config = dict(
    head_dim=32,
    norm_place='pre',
    rope_fraction=1.0,
    attn_scale=0.222,
    warmup_steps=239,
    seq_len=256,
    doc_mask=True,
)
Each number is 128 + 32 x the weight over its row's rms, rounded and kept within 0 to 255. Layers, rows and columns count from 0. Numbers have three digits each. The size before them is the row's rms in percent of the matrix's.

# down: layer 9 MLP down (transposed), 256x64, rms 0.277, rows 124-223, columns 0-63
# up: layer 9 MLP up, 256x64, rms 0.276, rows 125-224, columns 0-63
down124 112:166118122144108102121131128156089073101164171107136104118172138087162145116161178192082167146147145104139161079146105140104157134155158168148181086056082114103107109176143107138158107187163167
up125 090:138110114143110133140134080094093164065119100129128163138144112140103149089106125165129094153221120130120137129078197020118133155117133159153125078159121134121134150158140137106068191151138158
down125 083:122136148084151097087126163135160085163097164110162047105117151104164065201153127138138177078109122130124137132128070170161142165144160084102143154108137162117147063107090142177154113097105120
up126 112:145171137092116126082126186133141102082137153103147145096145118114123142113080112078139120088175115111100158151066166109135173131132110091124156171180149165141109128156099145077203036132168143
down126 123:136143134108138115111095182120116154130061207109130151109107131131109138076115128087141199176148084141115090160072129202124190146108123117137103173188096127134166154113106175124169116136155102
up127 091:130144119123099113141165103119122147137141164133101143160129190172138180113099119162170118086179109131112178140061123107105159082153142154102083125096151132101129056151142235082162135153134095
down127 076:113186139118128193106110070112108123154137130105077184137114151143101115126165141151076239148128142160125103123099116155112189080088114105119094144099082173135151160110100104071138127111102128
up128 106:141077118180072044114112184080123088139113102214147119160152195116103115170120126138121092139179107118129118104103159136136114095136159114142095126144147131063111090161125152113130090098152176
down128 100:132100140137148134185088149166124106128127068153074141172123162070075094143131107108112144142090137189111105170128118166150172103137187079159145101135140155095111169072140142058126077121097093
up129 089:098148136131156105067146176095133101186097133165177140148123168139173140111123180096148085145098110125082166059112193156122118111120152169103189110143084139057117165133184129119138139118151140
down129 089:180100150114105193182148120169155104087111162110158135114135078162147111144146130189117120141094153153084163156123070067083122132093097138134087171081131120090152117065125146128114176067109130
up130 097:191186115091117090099155153157096130163076141165111145110164183068054133175112119099174146128147131135184123116130138136123182145087092163120135095147157147148130167129174099118138163147193105
down130 096:083152082125121092091099174138196159083143121159144145150119181078109127162105164103168151119114081176139150117146152121105084122147125182190133121152083163229120150149137134149140155145103112
up131 109:180177130151109066094131149146073129105122092220183168107114117110021133147137097103120110105120150112108159098071147117115095178125127136119105114130128125096104126186161111169118122136104121
down131 108:131150103114141116107119097118100132176185180146103124111172093172079163099152131126049096169063121119123108094147143110131138152124117153160178153133122078112080195129178062121099110155117084
up132 098:060153177089124155119153168115140134128110044203122109132161174159108173146117094096140161107149099120073165167101119094133175096109154163128157119141117172133156095173116129103132156162179170
down132 090:138097108177179125105099130118128102152078142107159156147159043155136191109174163153163174153149144123117056101150174165108098171116147125157153079119155077131130165155133133117119174125088170
up133 086:128095129062109092160128202123136096120179142088119165128137125100154127106070053135132148117083116101078144077149111048065168149106110131130156117103166124090155080134098139125106084144131128
down133 077:120144138135118137136107043110139136134127178159130084100092162125114115139195150141131143108083138172208117157089103152122100130160188108046131146125092108153138176144103084153064122164157129
up134 097:150089125138072084088130151115160111144081107132116113160135106127084120185119103157122094166105182141158133149093084151116142105101145161131154062182128206083121138127153138057189135074116137
down134 088:085137122081109104104128100104073103147175116132084178152112104113083139126172186119104109135103112119041087144145112085105138105128201156147180106117133089105172140082110178107150129163116080
up135 100:102108172086137153091161206084160099084119090098155096103101126143170106150114102135133100137120141144149150068143215087108169125112053174107069100140090129091118097139144113152120138113126105
down135 096:145174152117216091109139152087150196108147072102095121214085171122144151139156121102134147119132159114113104113137107084118158104137117122150116168143073157103083166139130049144148105130118095
up136 097:100180121167148107050137111065110114161119103104143161136181117107097115148140118149175145128127137107171185025101147099124124143103138105124131124224084096122128132136122137098128093103122175
down136 079:119093161108122202153135109140145116162136169167137123155189097071114168132181127162119153131135110089143142204129112103166135149087116101108196091064175127136140146139145131112083118183119070
up137 093:098106109126138091125122117096122153132085091151137151150183153127097174087107126093148110078122111153170129107094226028120128127149120151110092085111167132143079156124153200142106152137094114
down137 095:083170078166159137077103130091124162166128106164123147126192163135105152141097186093096166128069141151112095103066092147144161152108143129120173135151171151116100153094130110125186162052112143
up138 103:163102153112110104103127139125114051183067116105203133100180148086177146107101099145111087105162066144149177113143142135134168065136120155122109144095147130081101123173125170077154125127095138
down138 109:153140165064143136168146076152101125137147132119141105131187144169181146103114127136138124089165131140193120067129145123166157077164042095148162135154111138166077066142153116107091079122150127
up139 097:155184166151152113069143106149113105090112140191132131152114096096109158104034157111141177113180072116173126142099164122126128144096124098056121065124104115137095079139111137109131178130108113
down139 103:167128135110069144085131086118119136114126194133140097139090090089149167125041171103121144148203128129170160088145101142121166137140171099104147140059127152100082150153101105164111107153098080
up140 101:126099158138098094109117171188097155087121108097152149072215146077146178144106125150137038071130127163165118142106152109109091124103115109128159101142122117133138145118195129136147083084148087
down140 092:102129133115111149155060164113092130097142128110128171156067090144117108173174140103150168160136075157028166179148119132176103123149131080134129147162157135099171083120172111124125152163086152
up141 101:137119146150146132100173099158104132151133122134210085116186154159105127119089143145144060136122135131141159157080168115166100138104064194122116115171130105055137045146121148138116174148157109
down141 108:159105133106102073162208119112109168203121144124152145086112134142132132086109170170121059152083078101079083118128077123098172140101111149154144141125143147079132169095116124103144167123075107
up142 097:116108134165098100080176159094078076145102117151128136160153118154099099127095121167157148081113148123138103135098159158172147116077172183095110091095113139069163080174088195148168169099134141
down142 092:127183054103100169189082094168127188151143138141116163152105079094092157096097105130154137138090147143128100127114146091123102099116104083189152136125143119091137168050146143126126062126091128
up143 072:102100104108158100137120119114135127142145128099126117129093176086131167097090139125113061076098134100140130170139145181172067111158116132171186164074180178133089086121201131156182114110141094
down143 068:105107176165145168098093094153116114089145125114185110153162105136165144157185114150159178187148108101100159127108130073107180133100154186121139089120104095120205131153085118149098167149101180
up144 085:102084103119184096091125147128087105139137076215155126146154150142106141129129074136139068168139136118134143115084132077083128123089183150096074119141094113111211142188160162139110145126145117
down144 085:113134096114086129154129138112181114189089150065141112096137087142126139159096172081152129088114116159085124149131150174193121110115126114102130115175192117172078141148074140130107117050109186
up145 107:103139089081177116068151177145108053118135135156159139146148121118110091122117134141122120085147166156150193074133155066099101110080164069131093125126080096118113051133131107150142146172115114
down145 109:147128143138089110093133129158128084069112080095147131087132147157117051106200187137017114109113155129137159144137150113179118114116103167084145081127131132121130123156128156120066148153151157
up146 115:144178123121145083117108109113169055120096171167171185113136143088121130087118108196163103152160078144112149141133202160111135074103134159086090152142140155102109071128117098136115145097189135
down146 119:131171141117150077173066106100167122076093164200146175116139139094130119109104087166129104153128106085084127140175153175161124147081110172136118147105141136079143097148067095164108145163186127
up147 099:152164153127137140110100135183139172123118106175177169139142160054112113198118117119120118133173111120187176169163162073093125118186098107126139142203137122081093142150141107148134159082166126
down147 094:112047117143156128110112145123112122174153117131129107119148132091119135162184135174132162172119081068125145093167108155160175183104174113137138121101150172159224138162152161097137137115169182
up148 100:151164142096115079118179165116115061114090110125168135136141156112108187123081140175102104131128159141136145104076109106075132155139162155091063148115100135067141089084079167147125048135131145
down148 095:104142102126082114144111092165144118123126111132141122160113172129159105072124173135048093164104144186144158155132107153126075143162122151122109084090098139129106153111229115106107057106188108
up149 095:157177107126120106089158139130115078206133150156191119121117134150135118136094134148115126087195081150095142123114158144191091108191130151097159137144174113062105076110159122139170158089130078
down149 095:108135106099094189174147103143120142122103142156136118085131107100132177151188149088190145157052115162142096078098136095107131148083109176152191107077133138173180170143104121137085138141161131
up150 094:113141106119133059139133154166089143163099043175174135144133123119145094086120097128153129154115104076086188067136100111108168087085133134150199130134167118152152135115166106127098103102193130
down150 088:117131113149144096125160108053158097095062088100130136170111167183157160203103145134147134132151144156112144150104162145145127175135179159127118152193112100134056153159149066110136121159104088
up151 101:139110126109110133094154173169160175141155107110141147071145089128154143184088127123123071089151180130083134216090141114078120123106062164111130127155165159068105136187129108146165119160120129
down151 095:096134156109163129176129097103095098186150146136186131143152071101079148095126115120155150100140166087121147077071165173155091107061195126140194157121087100122162145159137122100135090127111143
up152 100:121121151103155103103157167126097086124111156143106109125121121122133158109134098161155083092116109163108109109109183147126247152158103145133133106096122084020129119142140168168143102067128097
down152 098:182138164097129153187204134139126147206141139105125108116120142172124155127134098170132176040077120142107092110113082099145080099122148126092147153141091128133177144133118164169160097126128074
up153 089:115145170212109070092161145167121123132158161096128175081178124165109157126120113078165157144143103116110216196105171163129156132086091126122168131122088137094092141133127125156133115094108102
down153 091:139158112146150106149142134074100201162159134118073107138104122154152125136146120087068117185117184091127137133119167104142187118102095135124149092114217141111155075134131157061101141169129173
up154 101:175116147112142134149152157164129034134141112130163119146152133148058164138102099113094152120142158106163158136094161088123150147103098093139095110083228123103137115136140127170188061100142150
down154 101:108131173167142167166138117125202150129156144150147137124146138137127101149093102157097160106091130111207154092091185083134137177086123113174132169084102097110121153119072107090170099095065161
up155 110:096171120107171110071187159113134071139158101185182116124107129037127135181114090072118073105140192137127121125092131119118113069115099139126110125178169143126149150139154131145138148153175124
down155 112:135174183080134094104170129206146119096152095174164119111091121117080169128150120164115153075092156162128105089097165081142110174122075098101069156144121128125158152128090097070119133144098150
up156 092:113207094138176093091159116173102059159053120169159117154110167102134136152117124091112154108165166113183174126071111139170085133152096119123126104074181148134110113138107112151128126126132175
down156 088:102079161186123187141088116156105159085096130107141127186019131165153120116081129148114138117088171112141122101162129137145124106151162074156164176118107121071141115148146144088104138124072129
up157 102:134128071145060133076134155087122088136107161149161095125131183202086169169092116166113115122129100085135134069168159120091148161164129146101139124155112159137128043175119133097108170113118112
down157 115:144168130146094133150170133149077170157100172137145085162091132149090133165066093151115126080104091160204068109153160131131125107156077101138113104102127185166115088105071179106136119142110097
up158 103:098113107110129091121205135163131114145094152110194157173145132062099148140105137135155089141117118090124127130070104114103101137083086086097187116094184171137161158169169100174137142146143186
down158 113:129135087154099101129162089138143104157116121093113207121134117147102116135078173110164139119087139097165087152135156135043113122108114087123085171163046169144122102106145094167104144166141063
up159 088:160122100143124108118136090114149058198113090118157180161193100115074188121128160127137093135149156159110157091152134157158110157189097146118097147190116174135108109086120151157150075096162137
down159 079:048113120171127175126113181158113107155204085142148161114144106151133121123121138084121085102119137155134131183186108173172133093128136111129131107128125132153193055065095162103145166165126136
up160 112:129090089178079144103155137134118183172141112155202113121208106135144119115116100134156123093110200173095133160078163097115125070138118119163147079138136147148107133120148075110174106103162171
down160 118:133089071122092142139126152083125197141129122181131075180111128148050161129136138135119089143146135116113112140151073100100101082148124081132166166123167132117057160111123084064189123144111116
up161 097:135149105126177129112100121149148104111123183126142198133134179133096139170100083148129137056167135107073116187118147130085101119120116198145060057110136158130118073155147153154102130119076123
down161 101:130098080126133070118080170124150128109154127100088075133084087134102173159099108100104157123102099111060096141163143187151133119096097142103135040160168119158169104086128129099178144131094094
up162 092:158187134097149153113119193138173145113174103159137162148109155127064157195103066126103122099125071116114140147136139117159065084079109120139149107141118096111127087185150149103179152073130101
down162 081:153083141129182107111111092093114127134080115124103105211160061102159190118201108104097140149124105149122084131137120125160177122123152144089127186072140195156179156151157132139108143146128129
up163 108:156154147123096122130132129099115131154147075148140099091139114157182176125115135111156128112113120050130120128107140117093198081115112125146122084167136144086052161175158147092227146118136185
down163 108:163125094144102095090125121143128128147082133135096194132107057129101140121166125108101112170106196062114067145141123110145100162104082158120106113116062188111127126149170112091113140180066151
up164 100:148105095165133152098199126130133122144154050155138172089123075106156125098110146135115138124147152172087193084123153115061119155183127125092116095135141116148057121145112187133145077087166122
down164 098:120140049093130142092144168119152143086154086173098077141191074153112118153138131089099149066079136119104067156089116126122092092055156119110125146079123153137069123140105147098131141095118139
up165 100:140145108087152115110157126147160086229059129220131161134086161164161114185095126137167105160116169129113104113122189112128103124150086145118106146089173136152098130147112131151118152092153157
down165 107:141119113107143148145091156192170172128061112126113129149176163195144110140141122135118108158075127152119097124103188117100172135143069170165176153086163084150121122172102154160078110097181125
up166 091:161168121119115152107127078159104091135140095162153116127160084094120169172143118113116104145105147148186186177067170078101134090097092143110052074112140147150134160159159107103058106148152122
down166 096:160126132119116178186125073099133166117199111157097157112135086143122079092133115162111111119107070100133120125102173116151134066139124132131100150144147170113081166120096093126098082061085054
up167 107:115103167102126114079136181152140129153130118143163132141111189151139138104077122161126109122134137164184182160123132152108135176071151126112149077180158176052088049153114168153137156131173125
down167 110:111106097055194145123086098165161143154166166134169134062129117136180106071137173159152101141117109101170113135155135132081190127082123161138128131175060151135138145161143137148121146088142079
up168 093:128184136208193107139148129156168161147168099158147104122189129097132140115093146144200095107130129178120113112128149170141094139154119186091137105121131143061127135163163104089158116076153179
down168 094:140070128111185132115164100209166149174168138123135151164159134165153140141127167121128105142115144096083159094148142081119139141108124104192074124157096100091099061099066098089102135170106146
up169 095:120128116132102106132129170175143043125144087105163173117116146125132139120104110110192113142139090169132136155139127078121125139114177065151167044072141116178146108096195118154146110082162161
down169 092:172141092130103124100099129047160107174095188137170140069128086133139157070123098079129124156080091132131095099109118091102148147140075111172093185153130131152125151098085120123081145092100088
up170 096:171161108143125128097141186114084104133171117137114138105162186162102168112128140114182122175116148119124132131140152135200139104185186213076160123194109130148078126155132118099148131147125185
down170 091:108092155146107094150148110165140121134135122111145194159185084108114142151206139135120128120141165136135148138082098072155159172082082097166073104068081126104160102148104080141105151145090072
up171 092:121131088156104095128119149095075130189117119125167130075110180121122131132111063138188115087117154068064141101064122155127142112168182124096176101133126125154190108144106175115121128175155161
down171 087:149145134115155171146073162113129163068175145152119131125134065066113076140091114102096104154157116217167143107147142088149123095133144089124080165160138168178105170143159115119136131077132085
up172 104:128117126115118095102141176119135077179116116159149159071137123147109130123076124172131092139087117073110150125066136114083110092092175108115061157095144080121121068108118170146113144084170204
down172 113:116113130138158191190118130131178132167092114168090133114100125170108116122099123137125182107096097082165062175121105111146117122145207094156081123051128155097109121102092127138104137088165173
up173 111:169121161130093138107146166147099151096124126105140078131157141124133164137121137124168154137103131083130228055106167168122156144109119139139106130142117172147080145212209146083119106154157162
down173 118:196100079110127108077145172107108178118091156163077103183141174161095124140153122150124167163117125101148110167115124108100106129087154150175134209141151130057172153110166139173154133126109149
up174 087:119168100146094098101128105153128119113137093136131167044174145102145145139163125125147132133096101156141181118078179073155083079089095193132074085085129104154125117148128132120077074078111148
down174 073:167087176141124136094086132126177141116176169138090117088118118146112127167194128137119088153079141111169094177172098128071109151085113126146096157102200184101088163159117087113108126106089106
up175 095:183153149057084083104130193108087126137134103170123123173110100097140134149042039131164131127134150112097170105148136112067169129124093150127089154115109133074145115100140170133119129121158117
down175 091:107145099129153191136064087120147141125095133145102114096139102162145146104165147063150129117098121120068087165106121126089131152099159145116138190068145097158128181066143095121055116131075092
up176 097:073145123075120084110142189164107122126143119156112152107166104102090149145109089136196173103105099116109125042101123086203176073104115145125173094116110163118140134112135137142153087171152153
down176 092:150126059076126103121087116096109127157088162134157126161094108201138070064086154124156108091100135161146124088124135097160095158152097128155098054180116125068128134170109146124141105094106099
up177 094:159154121081099088137141145186101145115044113194109123107174120150103207130119087126111096104159133165151212154050151115106147117098133107135105114142103149122101146130161130147093137109175111
down177 094:077145091157066115145146136084157143132151147130072129158099114184047148170069118117130148160128103165115094129162147145160115083126162136102175123161112119144142134068171142156119134177046132
up178 109:120100132112115091044138216104121123113117128152178136179110200159105111123111072201127091115135167104149129124118121075082126134178146128109122110148158129083137096196133133151147140095156148
down178 103:163153081103083112114136131150114134164165141167200141179111137157082145162123092134081091140124151147099184132166114141161144113123167052124189160196151161097129143124189147136110101126118081
up179 100:064157153131110128069129098104121123143101089167156089097115162145152201143095126219196113147155132081095130059116124141138151159139150124106171092098102099143124110132145191154116135140168124
down179 100:146129123082111143122080156184136170118111136146126165133130152112145142102097104152085081199168151154147163171105102149090050147144136132136122100193148105089192149117120153112138105168043112
up180 094:099136139073126136129156125102091124062126043134149155134129143144175097119091127080170094100121116081115140189106158048073122123117112130072085087139125122122154104131108174115092171127074131
down180 097:106118142164133070107139107150131105193070176162125122124111106123175123181038149129073139133196068145134147102123144138107105127154163137155129154124108149133104142064102064113156080097143129
up181 105:061170161123137111095152208182120141132142115132156177121159109061150162120136090104112119114118144162139101162077151106061099068132113168106139133145129131071125098175129149160114144083175160
down181 109:165145140092116128110179142128169169121194142106112087086126137150141161143172086140120115158090137050098138166146084201112124159114100146099118104091128108131110116207136073123105188170160124
up182 093:120154126171192096145145134152139079123112068107168180085145130125164086127127094183152145125169137095153157052101163089133146154093176111084110125111126140157157116182131138179080072152107138
down182 095:088124139119069130081077135120068130143073172066112040173129142137111146108106161136061165133167175126130113147127129158133149123133102159153148108147179106060158115096102154119173114121115161
up183 110:146155069160083098086153120141117160105094120154144150156095096062141117115098127163114135133126141068162189082078167156101102106086117187104080151152167112124129139171131122085145085127186085
down183 119:181165077141125131057137100143102133114153180162114180085133101120154127156063158146091172154115159136121167168126146193070090104112113114085110141095144077150134161154127161131130098140174075
up184 107:152132120118104078078158147115198129110139124140132148126102122138170152197121130167103126067208189135130160129105143125109194140121137178165096079157138194102084089117138134163091158118106137
down184 107:119103146156124092158138106121145141177078202090147154121052146072136140148130095139057144141156112155115170169206125195115106125122101140166161160158171141140118133123120151131115158156189111
up185 092:080121147080130135105087121090124116114098170145154116109095153113129143097111072090128127032164160058138138113091199052110132119144151116074100084125123095163103131098143172099094113117134122
down185 093:116117137118128056143182122124096111110109076072131130154161156097131143105115187179140159147114124179093127133140120177147166145100173107155184141069144183095161114166087123161165146149145199
up186 095:055156120128141174086126109174163076081119068174193164102124131096113186124153091093093108088169153149134144101078170112126096108122128145127124094170139155166145097101147172136101097133166156
down186 096:129105111119123151196105078135084161202176153139074111128085066135113112117084143127164129127077069085171070150135113116092121113128139156141110085105106133097137204110130151118140109102184125
up187 098:120104093110145129115157111115051064103092087134098184155126170102107147161111130122178108122112129126139113055075098149141119132134094135083116166098129120076075135181108178170188138107139171
down187 098:104084130121118181117067056145121131140072101089104118195137128153095151147094117092097167161107112117142144168095142225117123128140153097115171123141098126106155124178117131127155159130212117
up188 091:174157101130135108066154163120127057122158099186149147063146182101057180192127126146140137150136148143092185130107111149131092133125097116072118124088115126139097122160117108141151063110091108
down188 087:155120125106112146111137116174120153138195097162122158109133149158119170176193163130187109166101120181142159161130166104137128160074158112132151145139142194146138113164102095109190036098117120
up189 106:155195152139121098102128116150080068131146065185150148062143131155067103159110109137177121116111118080112133165129141105164162122107148141103155074129109159090071155168108089152182093113158142
down189 117:113125087097146166088088115093134096105132185163144135104111169127153165129107169161200127120099158099184124142097175114113107089118070076213112138122123132166092113139185109122077093118107099
up190 103:168137099165100130134107089152115104084124153129150145122197100068073172144099122111141133109143197111139161144083156093114137087184139080115120080148144154132144130063150185155110054154145127
down190 100:100092132108136089095156180181096117152104051136106103215105188120095116109153150115147093149147123104120109143214092120127060145181113169133129129100082123107133146151149099115093132141100128
up191 092:163163079092101130125134180115106115090186078171129179165135096131118203107113145122200176108139166080142136167121095103080098074185134149084098132127116116159133097106139134107169131131154111
down191 094:109141167166055188131142100150130139096159116094061154136085207116129103136121110060103147175109157105111124123099151071145088136137189153162150157115111120110136119102127047126130132129085139
up192 093:113134106065177123135160160140092119087145167163159151154089103086107111125112150093130102046150110131160143153082158123082110151168073088137107146188209131147100079176121138149159105131137126
down192 092:086093143164116143126127153186139115145142147085139130115137135151101099127102141116164140147143082119154123195091106134053117175059128172119099142123069075132137063104108152054111119197134118
up193 093:083144180075108134109125110158134115128120099147177145174156132139141125175105090185175153087162145075071159112108101044140114097091109163098147100159167045118159146140100136124098132124101131
down193 101:116103105102132079187182125092113114148147111111107133128123184123132164117070145078121043073114167139137118129095184141170145142157145088153167127117141151136091150101196152146198121133176111
up194 113:107143169192090078079139125125105175151107093130133130112137128084177194148086076154116105102101085058117135120083169134124170076145157145139089133125189169082124105167117154136146111096139148
down194 119:077181115121095092090125088110161177133134084142118140092166159081159138095129108085102137076104110115126131181113180135137111077172111146132113169124129113165112105127127108140174198126055197
up195 094:205142102164193115110133143186061134215098061118141136083137119130065128155090088130148129091151161123147076102133129086112176140152077121120122145109129136128112092148143104122111132088121156
down195 087:102168087105132161105157154143126197144201124090139170088122108118091095085112138156122166108062143129089063133157123157182099118094068168118139093113155136118129123124136164107097120190092091
up196 101:136143044143141107075100125147111169167151144157184110110149122120145105095143122155184138140170122110147230131100101085091152071135050153150115062100106104095127141138128129135138120133159121
down196 100:148124090148124149092106120173152183108132157112073097163091144116127101110176138112109058177109123186106077120100143133120142100152084113071143134147157101237114095157123143114133100097148087
up197 112:088185175107070131124147200140082123120175056205144175106099166125129135152103123117198095140120116080108125144083131074129136122146073129139109142175132152102135146127169153153159100124123127
down197 119:034112113140133080180122098125104114131066152175159093096158136106150127192157147116107160181121072123140123124082095104122126128087184139100128101118177138157159096142114128090100174073116102
up198 090:186116158136077107101138150132193089193154118102146141135168079109138158115094131086136085055139086159154167147125142154149117168102116160061090099087167164122096152121096166155116118110166106
down198 093:116122125078080110169099129133121145150072093115168123108080084187134083115040158121172104106145130152120098115128106126176152168157156138135102096115178095054133170081139093142135140113183135
up199 098:072142153124127078133168148123070125063069101217112127136119148070088129146100135187123139133117182120155151114123134106121092154085113165093134147083119129127089068112121107120158155061123145
down199 087:118130174119188132168162117103104129128047086100095067087053142073127103108133133119086116134186137133092112157134163101109160145097201132125180080106133154120160105086095106115144130134135104
up200 102:183207157128087078104190127143089089086149102125191122122179141082096157114073153139121147116149166167135105140137105116146160136121106186137175120077139132170085138117095156147090146104168119
down200 102:169214144117111138075116123143122123102115108164096169095151116152125093158066182083089182138159174060132126132123100156171115092139126119157140176089118116122058141088093096124106153154144112
up201 103:091107123177157053152154090124119126156106142107200067120169162109084141144111040160180091118178122147159151130120166099156102104159118124101116157132125096132077103116159141089161135151156096
down201 115:049162135122155097172142124131059176160113133116126158122127113117102095062071051109159094146153196107144101135164119111167146077180142179162128149174121098100131103121139110108150117149131113
up202 100:144068112068120104111157222135121099156173110135120127086166143067135167155070132147178064112120139112114139155108148119100152128060156191108081176139135098141128140128144138142163169113125127
down202 111:157106139156111173215070166089121160112123140083128094101137123149104130128082137145153131126117172161173134149090134148131162141112186137163097072094159079175149141096112068124139154075101181
up203 100:123177137112069119048136202119085074077119135170131144125134151136117144153160095135144084065110110060143214133140120110106139105099120116083111121122102087117128173137156119102103116079126108
down203 090:104093136086126101097104121109125136158063105093133144144138130175133121187144168223110105220112112110098157142118111131120155117141140087107157152113154142122172176142158172086195123151111080
up204 107:094152134076179092069118129091110111115125079110121097120177110049123115163103134100140108128130203149144163081135159093100144054175126187081151124150136142140091083168144104131146111118119100
down204 113:146153165131125135154130179104177121042199104122070138069138150136127095137161143122176107158104214148150105110113163126114115059149146104079117156117117140162090118163133097129142171110105095
up205 113:097207085106136137111158114136070067191107145120183121139152102103150153163111108135208126143114075162150139181110149079074111152115116132061124072104135129123093112149142107137114137089127120
down205 124:143168137114117137111087068049091117182131192121165097113150088078145209154203148137170126093114124107099153141146127116110096154140083102153139145123110188134110101099112099109104141102159151
up206 096:166158114086069111154144210148090117147139122121120110127139104107028132147123088125181150108130148094106124151146142127132112094122095070133141145117177078068071111132157137091121142124174186
down206 093:034137103153089182155115101107188101125144101127138105158178126067116139103179144128184206085111121142143131143122111145106087126141098121131163129152119102064119121126176085093167115134109170
up207 097:117161140167080092005153170156158141110163089129178130118121100105152183094155120121152150144082178130163144111079138140118156118147093165142089101130134147159161169139186130144149112092140116
down207 086:137142103145177111096192141133157119128186131102119146142072111165082167095190080116177155131106108063098067134181163154156130185128119160160134120138123101130152147087071108131107167142106091
up208 099:137111126158072079128121160133125092163137101151141125128122188119192208141149108136153111092135166109129176145166099124169163143176163107127123103119147163059106061117125172095130089084157181
down208 094:136146154072089082119204185138114082101103116120141148115155148070144140127177192091118101098136134183136166131151090125162063152165108128153078151157145073126113128117097167162173107110112144
up209 099:104085103137099149094135145117160097137101148153156108100097195160119153130129087148167167048141088177200105115127175092083170123100113144067125096093134149103089126106153098090141099144100175
down209 100:113086138138120166087090114124137123151097080095106075137112157132128143144079081122131129127119095160175191067174128104130120118115099176097120177072144194128083125091172093101098107203131140
up210 101:166156169100163079070146177162123132125119107147095129090140165159104163133121137035122147052171155113152161100131164075088146171097089137117129129184123117091177127146100166131125140086129123
down210 093:143087123141082127069128125106135175140116081115131140116095153127093174173138104158049134120096149089121102133185061159175136186108182086076115131158164121079145116145142122123094132188154127
up211 099:170143102151217066111108113146156110133129090137145167111173131138101099169122108179124060073178107114109136150126145107145089115173099093096120118203105135162118073148154172168122102108120138
down211 100:125101088131143077105075095155165129118165165117135135092135117189182123149168063143134092102073173137116124163204149150138138157137056133123100134132166182186128100108117130108123133123093075
up212 103:174129090150086147127135140082117101134164158190156159151122134138081131119103109129126049141122124097149167143171169073102093069150126137150116107103086171145122043128111148145105173100151195
down212 095:126118113128118124177185138173077155177124136143152115128051173095085124110162178162073126121115099134144176127171122195158089081169194116187116115127095152144155125120093115126113172120106127
up213 098:173178146117114075167192115112163087146086171149102117097155123096111167160132126175139096136180135177160169133106185157084154050135124152159094090166156119109148101149126105134134127078126087
down213 094:142178168151083142164115123064137114099126178182088175066142149155136149125163121164127128147166092187135092144149111163121136088123113172133123057155132094099186111105100082157108157159103090
up214 108:173167136113184103112148128064146141096138113170139087158178158127101175132087116182176157095171108144179139151074154130110098098091148107104121095075104135123047129156127160165139143126107177
down214 117:166172165107143138170149124097152171120121153126161078168161125155168174088062102100139195147184169128174114138152086173152108130153130111170141074125121082129109169147109155186173131157116142
up215 105:149136143139070124127122188174172136104093136129133121126186114121140103134086115195127097168125119151119152144033123117074147090138114107125082124120143224127093152115149184119116069108138153
down215 098:137123152091172113153153085123104155153138140152084134154098114133158070124152108114167156099115087159036140122169142167128126110125129166138136174093136134187074167072189126191101131084147160
up216 097:103111180152140117137102131108103078144122084120152139043151112151133171066087147146196069110132114088084130121149166124140176125127090191099150129184127116141085128144119217111122125119135134
down216 103:159151090136089140136104113123092125062169135175132149115111098155100090167130082178086122179127182095119177110163141143144096093076048150107124162188120125103090134141107088131120070163128115
up217 101:140153124103064138124120157167107133128152122131113142128157070074112170132083079169142126131101130139110117096126141095077129072137087105178177133174121168106122123171177184169160076068172166
down217 107:153109111155125144072067107089134108121124141133122147142112154185180128177151100160094132117099155142082132178111075140120113146116128178079115106078115137156106093150075177098096167202088076
up218 098:170173127127203089087141157113117102137076077129107168139193108076146145093096132118142115094190138145095128161115134103119170115179085113130191114083177194121128160137118125114131101095153106
down218 091:089159177145150133105142158123121083091102101125122139164229130147125154100089117172130135161194100120082151132156112113162113057128153076171115120116119096189125118112097133130135094135190074
up219 111:175156152169170124152137182174189149110124091114103149158114165105105183153086100116132112123157168070116171136129137136082097159133090136109101112167161201139067117121198143134121090091116149
down219 108:112085133183161120157144129173109170145087086112133043125146148190119103134137163091117128189111161118075159114099130162130175147074150091086135129165120135109134164124185152193124148145102168
up220 099:087132096123123159071107198150132137071111084103148186125139122097107167136119105124119125108150127131199196151050129080122151106147072123155168096104115138131173094155193129127133091110111108
down220 092:101183156072132164180127182103097138154107173116117090108109150098130126086178134134125125160107153106079094176129130143141104134114151074184143084122103051119116143115157082168083120145063163
up221 095:160127076096152104083148179128144069133157143104200172127157125144137153089127156124163099083154092084128191091098132113168113143145162122103167085119099117143109047125164137094189120160135106
down221 094:126148190075122152146193132171093118146139153049093150130122128128129079159153127167158123126045135100066126094165073114132159130156159092108135139086119078129101093125152134097097142185108122
up222 093:092080111105134118136205157127080155145102118153166156115142124186154142088091098141188130103174097190082124133160178133113152128124104161132171121109100125097149146110126193126141039092151121
down222 106:115100141142106087172127094135106126092156097107169118111082126166154133199116156143108134113124123115128123104172154051155142096152141066175112141150120195144149196202090108123130078155175128
up223 104:157112093113107070129131105139098082157087140195164119097138177192117149141130102151170121093109129071167155035124153138132168126138142111116201101101143143105122050160102131120149104147128129
down223 107:130160097135109148132142146186101083166109144150119113211090115131087140137134117097066151115132143183149094183144127124092066137159147142167155146106145086086126059112050110093165140107106113
up224 105:152114121092143130151178132111157118128141099132142169030173163112115133155148107105133138139174192080123180160101162146105071075161144115127076096151118169085069165130125134127132096095171162